config = dict(
    num_hidden_layers=13,
    qk_norm=True,
    attn_scale=0.265,
    init_std_up=0.0217,
    init_std_down=0.0,
    warmup_steps=56,
    schedule='wsd',
    batch_tokens=262144,
)
Each number is 128 + 24 x the weight over its row's rms, rounded and kept within 0 to 255. Layers, rows and columns count from 0. The size above them is the row's rms in percent of the matrix's.

# layer 7 MLP gate, 832x256, rms 0.0991, rows 287-304, columns 0-127
size [105 102 100  98  94  99  99 107 103  99 100  94  92  95 105  92 108  99]
[[ 94 164 158 154 108 159 121 135 153 145 117 133 188  43 106 166 147 142 147 146 120 137 150 134 103 151 144 115 163 152 157 128 152 129 150 136 143 131 146 103 103  93 116 115 131  94 105  85 122 192 137 108 120 144  94  92 108 173 197 111 106 158 156 161 122 104 105 156 139 148 139 159 114 113 127 143 129 113 133 142 174  98 127 153 136 117 108 132 127  97 162  73 165 112 120 160 120 126 108 138 142 107 118 140 128  97 169 115 158 129 106 121 164  97 131  99 185 110  90 123 118 150 111 143 128 156 140 114]
 [142  91 151 129 117 158  71  91  89 129 128 161 144 169 144 149 137 111 125 130 131 139 155 115 126 135 150 176 118 117 110  88 118 123 118 116 135 120 118 124 140 124 132 119 146  78 130 132 158 117 159 106 125  95 105 154 151  93 127  83 118 113  87 152 134 126 155 149  88 139 135 101 108 111 111 108 129 109 131 136 108 112 166 122 160 176  96 197 149 145 114  80 129 126 120 109 157 114 122 169 196 136 132 111 100 132 134 132 130 168  92 150 156 126 159 149  80 135 164 116 100 120  93 149 126 158 139 102]
 [112 197 161 144 104 105 122 164 111 108 148  76 119 139 137  75 125 147 112 127  97 135 148 148 112 100 148 120 137 146 117 112 121 114 113 134 107 163 123 135 124 118 129 118 127 153 130  83 166 138 115 120 119 123 135 172  87 173 118  71 114 109 146 123 137 138 142 104 121 121 103 116 119 166 110 130 145 152 139 126 134 128 134 135 135 142 141 149 123 144 137 109 107 158 158 172  89 142  96 142 109  93 165 116 131 158 164 123 123  72 150  98  84 121 158 134 117 118 106  87  95 172 135 116  94 153 165 107]
 [150 108 175 109 116 149 127 153 104  65 129 111 120 103 155 113 114 170 131 141 133  90 127  97 121 117 142 166 125 100 140 128  97 119 116 129 160 148 143 144 134 132 131 163 144 124 150 123 114 132  90 134 129 129  94 130  93 104 181  73 135 130 114 114 134 169 174 104  75 111  90 129 111 101  66 134 150 113 151 124 105 155 143  99  69 136 120 149 125 102 176  92 102  86 123 149  97 122 128 132 150 133 135 119 131 133 114 144 123 132  96 136 117 122 133 152 128 158 141 144 125 124 142 122 129 112 117 109]
 [105 162 109  97 107 145 134 116  94 109  97 141 153 150  84 110 115 139 172 124 148 140 127 120 139 151 131 121 139 161 107 149 138 149 175 103 164  97 109 181 121 140 124 159 166 124 118 110 129 109 121 104 106 139 108 146 153 115  71 135 114 164 196 168 161  98 150 111 131 163 109 128 123 100 113 138 101 137 162 145 134 171 153 140 142 131 150 127 172 166 128 132 105 116 120 136 179 147 166 133  89 172  92 114  99 175 151 169 163 117 131 124 133 134 173 104 142 136 141 147 129 118 130 119 111 161 137 151]
 [143  97 142  94 144  98 106 155 139 116  87  93 136 125 149  96 114 122 113 131 131  85 100 106 148 118 103 122 130 143 118 142  77 153 118 125 102 140 152 116 114 147 120 109 101 124 139 163 135 151 102 125  90 134 114 121 115 159 136 145 117 144 107 137 149  87 115 137 111  81 141 123 151 141  97 135 118 103 130 128 140 166 153 105 105 130 122 116 141 127 160 117  78 128  91 114 166 114 122 132 119 119 130 146 146 127 128 104 128 163  77 137 123  83 133 156 131 120 140 145 138 139 140  67 154 157 115 160]
 [146 135  85 142 153  95 153  88 134 172 162  96 121 166 127 138 137 136 117 155 110  91 145 148 177 147 147 153 143 141 125 162 123 132  89 134 146  92  78 136 119 144 114 111 113  95 141 152  71 172 135  98 153 153 155 137 135 131 118 136  75 130 160 123  81 129 123 157 114 124 114 107  85 141 102 138 168 131  93 107 112 120 133 108 130 122 166 141 128 153 139 169 117 146 122 152 145 171  98 117 165 141 150 114 119 125 142 136 111 176 151 111 100 150 103 144 105 114 165 138 149 137 147 161 100 153 121 105]
 [113 166 108 131 110 115 125 195 143 157 105 148 163 101 109 148 132  78 136  99 136  87  61 129 169 165 129 122 103 169 166  77 119 109 128 139 145 132 124  96 101 115 137 124 140 120 104 109 147  91 118 116 130 107 118 112 111 149 137 149  95 100 123 123 148 144 117 176 102  88 116 174  97 127  88 154 124 121 168 135 143 108  98 146 178 179 122 119 125 115 139 110 121 121 180 134 142 153 139  91 133 122 152  98 138 151 129 111 143 150 137 111 154 122  92 111 137 127 134 120 118 128 181 144 155 126 126 113]
 [125 132 140 125 125  81 149 138 132 106 166 151 132 118  75 178 161 183 122 130 110 110  96 126 154  95 133 162  68 110 115 151 136  87  81 134  98 128  90 144 135 109 116 141 134 130 134 155  99 113 120 128 115 126 106 154 156 113 151 148 108 115 111 129 107 132 156 138 121 140 129 124 144  86 160 160 146 120 173 106 131 140 162 114 122 169 132 159 125 134 115 103 107 148 146  94 117 137 142 112 130 124 100 108  96 181 137 156 145 120  79 124 124 133 161 134 160 158 140 134 102 106  85 103 122 109 117 142]
 [122  41  87  94 135  95 130 112  71 117 154 102 155 174 137 106 164 138 148 126 146  87 111 143 149  99 119 116 107 110 133 152  97 143 163 115 134 107 119 104 104 113 103 183 132 154 137 112 113  86 124 102  89 149 117 114 121 118  95 132 126 167 106 174 161 106  95 137 157 145 115 122 127 124 162 106 127 101 111 130 147 178  85 103 120 123 138 136  73 118 126 141 130 150 117 135 109 156 131 161 133 115 115 125 107 184  98 109 157 113 114 129 145 145 114 116 129 116 117 133  99 119 126 117 165 116  84 120]
 [102 179 122 111 109 127 108 141 153  98 123 164 142 130 104  81 140 123 161 112 157 113 129 135  95 144 158  75 162 128 138 124  91 142 113 116 155  82 141 116 116 129 125 158 165 137 105 147 117 120 144 130 118 125 122 157 110 110 144 114 132 120  98 123  92 148 146 130 117  93 112 112 137 135  94 163 110 107 112 109  95 156  74 123 162  91 123  85 166 143 145 125 148 157  99 166 162 117 148 132  95 105 113 131 105 153  96 126 120 149 110  75 142  97 153 122 150 174 124 101  69 148 142 122 123 145 108 128]
 [140 141 125 119 115 115 167 134  96  96 101 134 205  75 181 114 120 141 154 146 130 138  99 128 180 125  97 145 115 152  97 157 122 111 130 127 142 130 162 104 138 129 131 159 124 129 143  98 132 102 147 141 115 138 174 148 115 111 133 153 145 167 130 162 106 139 131 126 143 160 126  97 180 167 188 144 124 147  74 153 145 164 132 121 108 101  88 143 109 133  86 126 105  82 109 109 134  99 134 120 150 137 105 147 114 157 133 146  87 123  98 112  98 126 101 166 117 144 181 100 114 118 107 110 125 117 134  73]
 [134 151 142 106 148 120 112 121 142 110 146  97 163 115 128 144 147 131 100 116 111  93 125 141 121 118 107 105 130 136 162 161 119 124 133 123  97  80 134 152 132 123 122 126 124 156 131 151 169 126 191  90 109 107 130 150  89 112 109 151  76 131 168 113 128 151 128 108 181 124 156 146 112 108 138 126 156 125 149 118 155 159  89 141 142 183 105 149 142 165 129 148 131 155 135 141 110 124 169 129 140 139 130 156 115 144 123 157 136 144 109  80 142 135 110 151 141 172 164 125 101 183 138 133 111 145 100 157]
 [129 138 144 114  94 135  91 137 155 123 132 139 124 107 116 112 130 161 138  86  56 148 129 131  85 138 136 118 168 171 146 146 104 139 127 149 119 100 173 127 159 153 135  79 125 131 109  90 112 129  78 122 151 120 109 122 148 132 115 183  90  80 122 125 150 146 120 145 156 169  92 157 122 114 119 132 134 110 144 157 154 136 124  97 136 120  91  95 164 147 157 111  98 117 120 149 175 115 143 121 124 102  86 111 138  98 130 165 136 129  83 133 147 154 138 159 139 141 109 114  91 121 142 137 160 127 127 143]
 [136  88  94  78 146 150 161  91 177 153  90 115 130 112 143 150 133 149 140 133  92 130 149  85 137 112 127  89 172 158 155 166 168 134  98 142 162 148 100 126 121 150 128 141 124 106 115  65 149 136 132 149 139 125 128 149  66 108 113  74  81 122  80 100  89 105 156 116 120 128 128  69  96 149 129 136 132 135 109 163  99 128 142 126 110 123  97 131 101 124 130 116 142 155 146  90 165 113 135 125 164 163 135 136 155 133 183 119 141 132 102 117 166  92 144 120 128 175 104 122 120  97 177 123 112 108 172 113]
 [152 161 154 132 112 125 141 131 132 160  95 128 114 110 133 118  99 126 128 119  98 109 113 103 114 137 161 113 123 132 124 102 147 101 155 129 126 124 164 145 119 127 147 121 115 151 116 131 148  91  98 134 136 136 121 148 137 107 162  93 131  87 162 126 139 142 123 101 119 150 116 113 110 126 131  90 191 153 104 142  76 138 140  76 127 181 138 110 158 104 138 119 133 107 124 116 155 158 140 142 164 128 151  64 122 104 125 136 177 143 109 151 139 146 135 161 173 134 133 132 134 123 143 149 116 139 127 148]
 [131 120 133 134 150 109 114 117 124 135 127 140  85  84  63 140 114 126 111  77 111  77 120 170 131 117 117 135 174 104 139  92  79 138 111 139 171 121 154 166 119 117 101 104 121 142 108 116 109 132 140 183 153 133 129  70 100 154 127 131 114 163 136 152 137 124  75 110 108 159 106 115 125 128  74 126 118 146 147 101 131 116 111 147 123 128 127  89 129 128 156 119 149 132 159 135 115 130  94 130 123 123 115 166 141 139 121 127 149 146  98 110 183 104 112 101 128 135  87  94 103 138 137 143 131  84 128 101]
 [147 142 131 104 135  63 154 128  86 123 102 156 126  92 112 117 131 124 150 106 121 139 129  77 116 119  75  97 140 157 131 132 130 139 123 124 114 142 136 133 118 129  83 119 126 103 147 173 125 127  91 145 125 112 119 145 111 127 101 102 177 112 130 142 119 146 165 110 140 108 118 171 139 140 129 127 146 128 112 170 127 109 140 106 170 106 164  92 113 122 150 100 166 117 124 130 124 125 108  96 133 159 122 111 168  95 138 129 161 102 105 135 123 128 105 139 126  96 133 186 119 105 148 161 165 132 172 129]]
# layer 7 MLP up, 832x256, rms 0.0976, rows 287-304, columns 0-127
size [ 93 100  95  97 102 100  96 107 101  99  94  91  91  97  97  95 104 102]
[[148 141 139 153 114 160 116  89 118 142 108 130 147 157 138 154 150 147 109 127 119 126 109 120 179 123 124 129  97 112 174  73 109 144 164 122 124 138  95 147 109 110 128 120 136  99  87 140 140 138  79 129 120 114 105 115 175 131 123 117 138 107 131 133 143 125 125 152 125  99 145  84 100 113 147 124  94 121 151 134 138 162 145 171 168 139 140 163 119 125 179 144 106 129 103 131 151 153 132 114 144 111 117 166 124 129 168 107 110 121 144 139 126 140 152 112 120 118 162 162 149  95 142 126 114 114 115 123]
 [134 130 170 137 147 145 143  86  91 137 129 142 142 151 142  93  95 170 135 155 164  56 163 155 131 128 122 142 135  86 136 153 125 103 159 126 152  78 143 123 145 106 139 138 138 133 134  73 110 116 148  83 150 128 173 106 129 129 153  99 116 163 177 125 153  93 124 131 130 138 138 123 146 125  83 126 138 156 126 150 138 139 134 136 118 171 122  90  98 136 119  78 122 113 149 138 137 140 163 115 155 141 137 131  92 108 119 102 130 108 110 131 168 103 121 125 179 117 152 100 139  93 113 118  89 125 100 155]
 [ 88 128 154 147 141 181 158 137  63 112 135 157 139 122 104 145 156 165 135 113  90 111 145 122 148 164 130 163 143 135 125 130 135  83 115 126 124 112 108 155 168 133 167 119 122  96 143 122 155 159 142  75 130  98 149 161 152 124 150 134  93 112 129 122 119 119 189 135  81 116 136 101 195 151 124 141 112  73 114 151  87 109 154 136 118 107 117 142 137 122 128 124  96 120 120 111 119  78 129 118  99 111 118 142 131 123  92 161 104 141 122 159 113 128 131 147 174 145  31 170 169 110 101 134  85 146 138 172]
 [119 125 122 118 136 166 138 112 127 235 158 172 116 159 141 124 155 106 135 165 140 137 139 109  81 111 159 150 142 149 127 159 134 116 118 114 134 127  87 124 114  91  94 133 126 139 145 100 112 101 131 165 182 164 125 144 128 102 159 152 146 131 113 114 117 130 138 122 128 123 130  88 112 202 148 118  90 142 109 105 103 140 129 102 111 149 166 118 171 147 142 125 140 149 135 128 171 165 167 109 134 168 155 147 150 161  96 153 104 128 117 133  98 119 115 114 133 122  92 106 147 160 158 105 125 111 117 124]
 [132 176 142 101 132 171  82 143 139  62 114 116 144 117  95 148 198 100 135 151  86 132 137 157 162 126  85 143 129 101 131 154 113 131 135 126 107 112 156 145 138 146 114 102 114 140 135 149 139 121 118 105 124 126 134 160 140 102 135 143 145 133  89 144 113 118 126 122 156 121  87  73 128 127 132 155 103 134 127  88 115 102 154 144 132 141 108 121 145 131 159 134 142  86 144 103 136 149 102 150 137  92 153 150 133 105 135 115  82 140 100 138 109 102 121 156 142 148 121  96  65 176 137  69 144 139 144 172]
 [162 148 157 110 148 110 100 141 112 138 117 122 158 129 113 101 113 156 120 160 136 121 118 138 150 129 139 113 166 107 160 108 115 133 103 134 138 177 148 126 121 105 148 156 114 125 121 141 106 177  72 121 148 124 112  96  95 157 107 150 136 152 129 156 136 120 117 130 145 134 140 128  72 111 151  81 155 142 150 133 119 117 160 147 146 140 115 145 180 129 122 126  63 133 148 139 135  97 140 154 101 158  88 125 140 119 137 114 158 114 127 121  77 119 147 145 127 103  98  87 114  98 119  98 133 159 158 129]
 [124 123 130 117 171 141 128 131 177 108 172 128 153 134 133 128 134  66 146  89 161 132 149 149 155 126 147 122  66 150 189 126 108 144 132 116 132 110 121 110 108 128 145 117 141 134 115 147  77 141 144 117 180 117 112 158 108 119 131 186 173 118 137 149 113 123  89 131  92 106  89 148 115 138 142 159 130 127 123 108 135 135 111 159 109 106  77 128  97 176 128 129 102 125 135 146 136 117 127 150 132 106 141 129 122 155 143 122 157 110 101 108 137 153 116 153 125 110 156 156 156 179 142 142 140 147 157  81]
 [166 112 151 131 150 128 173  92 117 105 137 137 147 172 117 140 121 158 153 191 147 129 131 115  92 110  94 169 109 111 138 135 117 117 160 132 101  92 161 112 146 102 152 172 161 104 142 110 119 102 119 110 109 172 134 134 126 115  88 124 128 143 157 114 106 149 119 110 129  83 163 120 122  72 164 143 115 167 130 128 161 114 173 138  98  98 150 114  99 163  92 163  91  98  85 110 124 158 163  77 129 124 147 167 146 121 139 175 116 115 114 121 154 164 120 114 148 130  96 132 149 106  97  97 138 125 114 110]
 [139 111 120 104 138 117 114  95 125 114 113 103 127 126 164 138 152 180 109 127  89  97 108 134 149 112 125  89 143 120 113  82 149 109 135 160 143 139 160 139 162 150 124 107 115 108 107 117 130 109 115  90 141 132 161 129 149 115 132 151 102  87 151 123 129 150  77 105 107 130 135  98 127 135 162 138 121  89 163 158 129 143 179 108 187 179 115 135 140 118 156 152 113 155 116 120 110 169 125  92 147  97 124  93 150 134 185  93 102 125 165 124 112 156 133 155  99 115  87 116 134 165 135 101  66 138 110 120]
 [138 161 131 192 117 113 153 139 142 166 143 146 147 143  68 113  87 179 129 124 139 130 112  99 101  91 130 115 130 123 134 130 167 105 128 126 157 141 135 144 113 106 102 125 111 121 125 102 122 151 139 147 163  92 102  90 125 149 153 164 152  87 114 116  89 136 117 120 136 141 170 104 103 147 139  96 139 142 131 148 101 117 139 134 124 152 126 155  90 122 141 117 164 151  97  91  99 159 189 120 114  90 129  96 128 182 149 112 118 157 122 168 114 102 110 131 115 113 128 106 159 142 144 129  93 140 115 117]
 [124 120 128 145 167 141 123 117 156 176 154 150 109 162 136 165 171 175 122 107 132 124 112 162 104 174 131 124 140 139 101 120  78 140 156 132 135 169  76 112 101 146 133 161  95 138 130 102 125  89  91 147  92  79 108 126 140 111 159 134 134 139 168 155 139 173 126 128 133 145 181  79 120 116 107 159 123  94 114  68 161 149 165  99 139 163 149 129 171 124 120 141 116 153 101  81 135 148 114 122 110 132 109 118 157 127 144 142 129 108 139 142 128 128 100 146 116 143 172 126 129 165 121 120 110 128 149 107]
 [127 119 125 110 129 171 124 171 104  92 120  96 135 104 144 129  99 138 142 115 154 127  91 142 137 152 111 140 122 161 159 122 120 140 121 124 132 135 118 110 136 104 147 121  99 142 157 130 155 103 139 159  78 144 152  88 104 133 106 147 118  91 112 141 144 146  98 152 158  96 142 152  97 125 131  97 144 169 147 131 150 113  95 119 153 165 128  89 108 151 138 116 112  91 184 137 160 141 152  99 148 115  98 122 117 106 180 114 121 141 145 114 120 128 120  70 154  70 105  88  58 128 156 165 110  78 161 147]
 [115 119 137 128 108 154 160 161  94 134 120 130 170 120 145 103  86  99 117 134  96  76 126 167 153 119 157  96 109 146 120 101 124 111 105 131  93  75 116 171 143 123 116 100 151 153 145 154 142 125 143 143 112 127 116 126 157 116 175  73 146 138 118 128 158 123 104 156 141 118 109 169 120  92  92 153 139 107 155 167 126 121 149 120 146  88 131 163 111  96 142 163 170 127 140 164 141 153 139 156 131 176 133 121 175 141 167 128 112  63 141 165 129 157 139  98 106 129  71 105 129 177 145 138  84 113 111 123]
 [123 148 159 124 104 108 101 132 115 116 116 136 145 112  94 145 117 144  92 106 100 106  64 168 117 161  92 148  90 146 112 114  99 145 107 152 120 121  80 186 125 143 109 125  75 132 135 115 124 122 145 130 162 127 130 150 127 116 154 115  80 138  87 150 113 130 151 144 122 145 134 137  97 133 143 124 104  99 129 123 141 123 129 162 131 127 164  99 171 156 147 152 152 108 175 133 113 100  71 111 171 145 136 131 124 165 104 113 117 165 153 143 124 117 109  84 103 121 148 177 149 124 119 149 108 118 112 153]
 [140 136 134 181 106 110 105 113 126 162 120 124  95 138 144 178 137 133 164 154 151 138 122 137 118 104 119 132 158 166 122 130 146 122 105 131 165 143 148 178 116 145  65 127 110 152 102  89 139 135  88 149 159 129 110 153  95 150 138 128 118 123 144 112  72 132  99 117  99  98 109  95 160 119 130 117 158 117 120  78 120 142 146 120 129 163 163  75 142 110 153 165 131 113 129  81 142  96  98 115 153 164 147 100 168 141 107 148 155 126 127 128 138 117  95 167 134 106 150 130 122 138 103 121 150 156 134 110]
 [117 146 123 119 118 134 138 126 143 162 124 125 109 140 110 125 112  97 132 109 152 121 100 104 135 107 143 151  99  89 123 125 114 113 176 111 115  71 132 181 112 161  91 148 116 149  67 107 151 124 150 118 157 159 143 156  76 139 150 145 130 131 124 143 140 130 169 143  94 155 108 128 162 118  99 140 141 150 172  90 101 130 182 142 105 113 121 110 109  81  94 110 138 118 154 146 110 117 137  97 139  98  75 133 139 110 122 149 114 121 160 115 140 159 139 156  97 105 124 141 122 141 169 146 136 128 120 121]
 [126  90  84 125 143 114 107  98 143 113 150 112 100 120 138 123  82 118 102 160 103 112 140 129 113 105 124 146 126 125 143 124  84 171 123 148 144 114 117 136 132 135  85 113 121 141 163 136 110 154 144 129 102 138 109 153 130 148 136 138 135 133 124 145 154 187 119 126 153  92 144 164 122 141 135 129 121 121 139 156 123 192 125 192 104 121 114 143 171 128 114 143 135 128  99 132 159 170 101 134 110 144 122  96 126 127 134 103 158 155  88  78 136 170 119 127 119 154 123 119 118 172  92 180 167 151  99  76]
 [107 131 160  79 167  81 134 137 131  95 122 143 111 142 146 143 157 168 128 186  96  79  93 118  94 128 134 124 128 132 143 128 125  98 142 183  91 128 117 140 152 114 138 125 129 130 146 138 103 139 148 136 131 105 121 113 126 170 165 144 139 165 106 140 116 138 146 156 153 126 162 130 119  99 158 128  93 133  72 135 171 134 120  95 132 146  99 145 121 126 137 151 162 141  77 118  99 105 117 161 147 153 129 141 101 146  99 134 137 140 133  84 135 155 127 132  92  96 110 155 124  77 133 124 163 158 143 172]]
# layer 7 MLP down (transposed), 832x256, rms 0.0909, rows 287-304, columns 0-127
size [ 92 103 100  91 104  91  97  99 105 106  99  90 100 100  95  86  99 102]
[[141 102 109 117 135 142 142 163 145 156 155 147 112 150 143 149 117 100 131 105 157 144 118 146 123 134 108 157 124  99 133 135 100 149  97  70 169 172  71  99 149  87 173  89 113 113 157  93 120  95 142 129 165 127 160 144 126 134 144 164 117  79 127 100 139 171 107 137  96 170 184  94 169 114 117 178 130 127 102 137 182 135  82 135 102 116 136 158 118 110 125 114 215 180 144 139 119 138  97 107 127 150 100 137 119 141 155 113 135 110 155 112 126 135 110  92  94 148 148 144 117 125 130 143 108 132 129 119]
 [156 134 108 111 105 135 105 137 145 129 141 109 125 109  99  74 130 121  91 128 113 105 102 174 167 148 134 118 114 148 126 119 124 167 130 118 127 102 149 102 115 150 117 162 102 145 144 172 138 164 111 139 138 147 156 126 135 143 155 141 110  95 142 135  92 139 134 122 107 106 116 129 129 134 128 161 124 118 105 108 175 146 137 134 138 102 134 101 156 106 131 100 117 255 133 103 133 124  94 113 131 102 127 155 149 152 113  93 111  95 102 125 118 100 135 111 111 138 113 125 163 122 135 121 143 110 117  99]
 [146 131 100  91 130 135 130 116 123  97 104 121 155 100 143 132 146 154 140 104 102 111 144 143 140 126 139 175 149 102 109  89 135 112 131 133 110 177 116 155 136 145 146 117 129 133 133 111 126 142 136 153 148 105 128 132 132 144 151 144 131 124 117 174 114 139 167 126  62 101  86 131 104 156 111 127  93  91 130 123 134 157 148 100 138 113  90 113 137 148 127  98  95 122 133 129 140 139 137 179 108  93 117 119 120 132 129  86 106  80 147 137 162 107 129 133 158  90  21 151 163 104 115 109  95 145 171 145]
 [ 77 152 138 134 126 176 118 168 127 141 138 113 132 126 140 149 124 134 102 107 130 126 158 143 102 138 122 176 117 118 106 121 106  95 119 118 129 154 143 121 108 142 139 154 110 174 116 125 137 126 124  86 129 139 111 106 116 103 117  97 144 127 140 124 124 160 137 125 107  97 129 155 147  64 101  96 137 106 172 120 149  97 105 135 133 110 125 126 120 166 140  92 111 175  95 111 133 148 118 161 106 106 105 136  69 121 125  57 129 122 123 158 142 102 136 107 171 121  99 132 128 108 122 155 153 122  87 129]
 [124 132 168 135 147  94 124 165 104 121 119 120 143 137 117 142 140 134 105 128 121 114 113 152 187 116 158 116 122 110 123 101 138 136 116 118 124 108 141  66 134  86 179 121 152 173 137 144 126 161 115 160 162 150 124 120 119 121 148 133 158 130 129 125 131 198 147 102 149 128 161 137 103 175 146 130 133 139 103 160  87 130 125 128  89 145 148 171  83 108 115 140 145 189 134 117 103 160 112 148 118  97 156 138 116 142  84  70  95 118  87 138 143 127  98 117 116 113 153 130 177 180  90 115  76 139 125 148]
 [ 99  99 122  94  89 143 125 133 120 127 153 127 129 131 108 102 143 139 123 116 127 104 154 153 124 158 110 111 171 122 133  94 148 132 153 136 117 132 114 135 165 148 105 111 125  82  94 114 161 137 135 111 113 143 151 116 107 164 157  84 157 127 147 127 122  77 147 154  98 106 136 142 126 116 132 146 151 127 117 126 105 113 153  87 100 129 153 133 167 139 161 181 139  45 154 108 138 140 106  99 140 175 133 163 148  81 136  89 149  95 109 161 160  89 139 153 148 152 162 164  95 159 114 136 157 104 111 142]
 [133 107 133  95 132 162 149 164 186 122 119 104 111 105 148 134  89 145 150  85 137 154 128 115 136 174 111  86  85 133 120 128  98 122 108 154  93 134 139 156  89  99 143 169 118  99  96  90 177 125 145 119  99 122 119 132 107 145 181 116 152 139 115 101 143 157 149 144 115 152 153 119  99 159 125 166 128 133 136 133 129 154 109 128 167 138  92 139 114 100 132 117 129  80 151 144 153  45 152 129 118 136 123 116 112 109 108 106 106 122 129  91 143 154 160 134 149 101 155 150 104 111 139  55 125 139 112 131]
 [ 95 109 138 138  98 130 135 107 104  97 106 131 126 115  95 137 132 125  95 110 184 116 129 121 110 123  87 134 169 125 115 142 124 153  63 143 165  96 110 124 123 148 141 141 136 135 125 181 119 105 156 174  98 150  85 155 128 124 120 115 114  97 135 143 107 117 138 144  77 151 148 156 116 143  94 139 143 163 138 109 107 105 156 132 177 111 106 142 116 121 130 142 135 192 132 145 134  76 156 146 154 116 154 152  99 109 139 144 123 104 149 162 126 179 185  99 159  80 149 109 177 113 136 170 117 114 124 156]
 [120 124 130 117 127 114  77 164 128 131 161  89  94 101 119 141  98 157 120 133 114 100 164 128 138  99 191 137 119 105 177 142 163 160 119 125 146 146 172 153 134 151  98 140 158 112  85 139 147 150 131 114 121 132 150 104 173 148 152 164 136 114 158 125 100 155 125 102 122 157 147 137 139 156 130 136 126 101  80  97 136 132 107 132 144 126 109 123 127 124 182 162 145 187 124 134 133 121 157 158  88  89  94 140 161  85 134  92  66 125 179 125 146 105 116 119 121 125 109 126 132 140 120 145  87 159 186 100]
 [142 132 138 113 182 160  88  88  93 117 156 114 137 101 120  90 168  94 121 101 137  96 178 128 135 108 151  88 176 129 140 106 107 164 102 118 131  84 134 129 148 129 109 162 113 111 143 163 110  86 164  94 107 125 135 147 139 133 131 131 138 148 169 149 126  98 114 199 118 164 144  93 113 103  90 121 101  92 105 109 162 155 120 134 153 112 174 141 104 154 121 149 121 136 137 127 141 116 106 128 197 138 130 119 143 153  86 104 114 224 127 136 130 126 135  86 133 160  54 137 124 128 150 132 161 137 149 132]
 [107 154 134 152 104  85  86 117 136  73 124  98 128 128 111 135  56 136 106 129 143 123 115 136 122 114 156 173 154 121 104 117 100 121 147 123 109 129 170 163 156 150 152 140 152 131 135 165  83 103 178 147 107 126 131 139 130 153 100 131 124 146  89 114 130 132 131 130 136 106 140 139 137  99 110 147 164 158 171 143 110 110 121 102 123 161 115 127  90 120 120 145 138 129 146 113 153 174 128 125 130 125 124  94 107 130 160 190 175 201 138 104 123 139 146  97 178  79 137 152 177 144 142 149 133 119  78 136]
 [120 107  80 142 150 146 182  89 109 103 113 111  98 129  82 152 157  95 171 180 153 104 131 143 124 146 173 118  95 128 152 108 145 125 104 133 133 116 134  80 124  98 143 143 109 147 131 148 147 135 134 127 100 119 150 144 133 158 150 111  92 129 172 123 109  89 137 131 136  84 133 167 124  97 139 118 144 113 124 123 153 128 112 168 101 116 110 137 138 119 131 138 136  66 104 136 143 112 113 137 114  92 116  89 112 113 119 153  94 157 145 131 136 120 109 116 115 117 117 150 133 120 149 124 118 143 124 138]
 [145 102 142 144 105 107 143 139 121 129 140 104 139 128 141 127 117 150 131 153 126 178  87 122 152 135 145 167 176 156  66 147 130  98 108 139 162 141 131 134  93 140  84 152 142 107 113 122  98 116 153 118 119 116 122 120 124 120 140 199 136 131 149 143 110 165 134 154  95 152  84  94 150 155 160 163 123 103  94 146 154 101 110 149 109 136 127 134 134 137 102 184 120 194 140 124  70 103 110 113 163 133  82 119 116 104 112  63 110 147 123 121 158 159  92 140  96 145  78 114 139 139 183 102 125 115 123 124]
 [138 139 144 127 136 154 121 152 127 114 124 151 195 109 103 116  97 138 152 135 154 129 113 106 145 199 151 156  69 135 120 120 155 132 141  58 146  92 171  91 165 135 144 128 115 133 119 105  93 138 143 132 166 125 122 139 130 127  98 147 107 115 143 155 155 130 152 117 158 119 125 160 103 106 110 155 147 129 140 137 125 148 130 114 126 108 159 136 116 170 129 138  93  89 151 146 116  73 128  79 159 114 117 146 122  90 104 143 126 173 128 137 146 158 159 112 153  89 104 132 114 153 162 163 169 175 124 128]
 [111 151 166  91 183 131  94 155 114 134 105 136 122 138 165  82 154 120 156 100 131 133 189 124 165 145 165 114 129 106 111 128 116 104 136 143 128 147 139  98 136  97  87 111 138 178 150  96 140 128 113 110 149 130  79  71 153  92 122 173 128 103 117 170 143 111 148 142 174 167 109 131 132 129 106 130 157 134 152 115 121 180 124 127 101 166 104  98 136 151 127 125 104 122 127 163 132 132 130 139 130 144 118 132 148 123 163 100 146 142  95 119 149 115 106 100  87 134 100 145 118 150 122 117 117 180 166 167]
 [130 140 126 105 102 119 136 157 128 113 100 148 119 155 137 104 106 118  99 153 125 125 125 156 143 135 112 122 111  97 129 128 105 116 111 158  96 112 167 121 148 128 158 144 144 117 140 157 160 132 137 154 130 151 160 116 110  86 111  92 101 122 152 105 115 133 102  87 112 137 119 102 157 115 113 139 138 151 111 173 127 142 152  85 112 153 142  93 121 109 153  86  96 231 129 132 122 130 111  91 136 153 145 107 163 133  96 134 110 115 120 138 143 163 124 137 125 143 143 107 151 114 120 134 125 114 135 131]
 [ 87 103 137 122 131 139 158 123 166  85  97 115 172 186 138 134 153 153 183 115 115 142 144 163 108 148 122  99 128 143 136 133 159 132  99  99 141  98  87 121 122 136 146 174 133 142 148 138 124 151 143  96 122 152 150 151 124 118 114 106 189 125 109 125 122 164 163 104 176 117 157 127 144  90 127 160 146 125 106 159 160  78 135 151 158 144  80 172 134 133  95 135 129  99 147 121 147 110 116 150 122 106 124  99 136 124 143 169 136 125 110 162 108 149  96 172 167 129 148 177 130 139 138 141 118 128 131 173]
 [100 114 135 122 164 120 131 109 149 126 135  95 152 106 122 112 137 137 172 118  73 156 119 143 169 171 141 165  82 128 116 105 151 103 125 152 126 182 149 112 131 129 134  98 164 172 127 151 128 138 110 101 109 136 102 124 157 151 126 112 179 110 150 100 116 126 168 126 151 106  78 168 141 131 150 133  89 121 133 113 109 133  66 144 107 112 109 132 168 151 136 195 118 127 117 135 123 136 109 146 157 138 117 119 157  89 128 121 138  59 146 107 151 118 116 143 157 136 135 127 153  82 109 178 102 123  88 129]]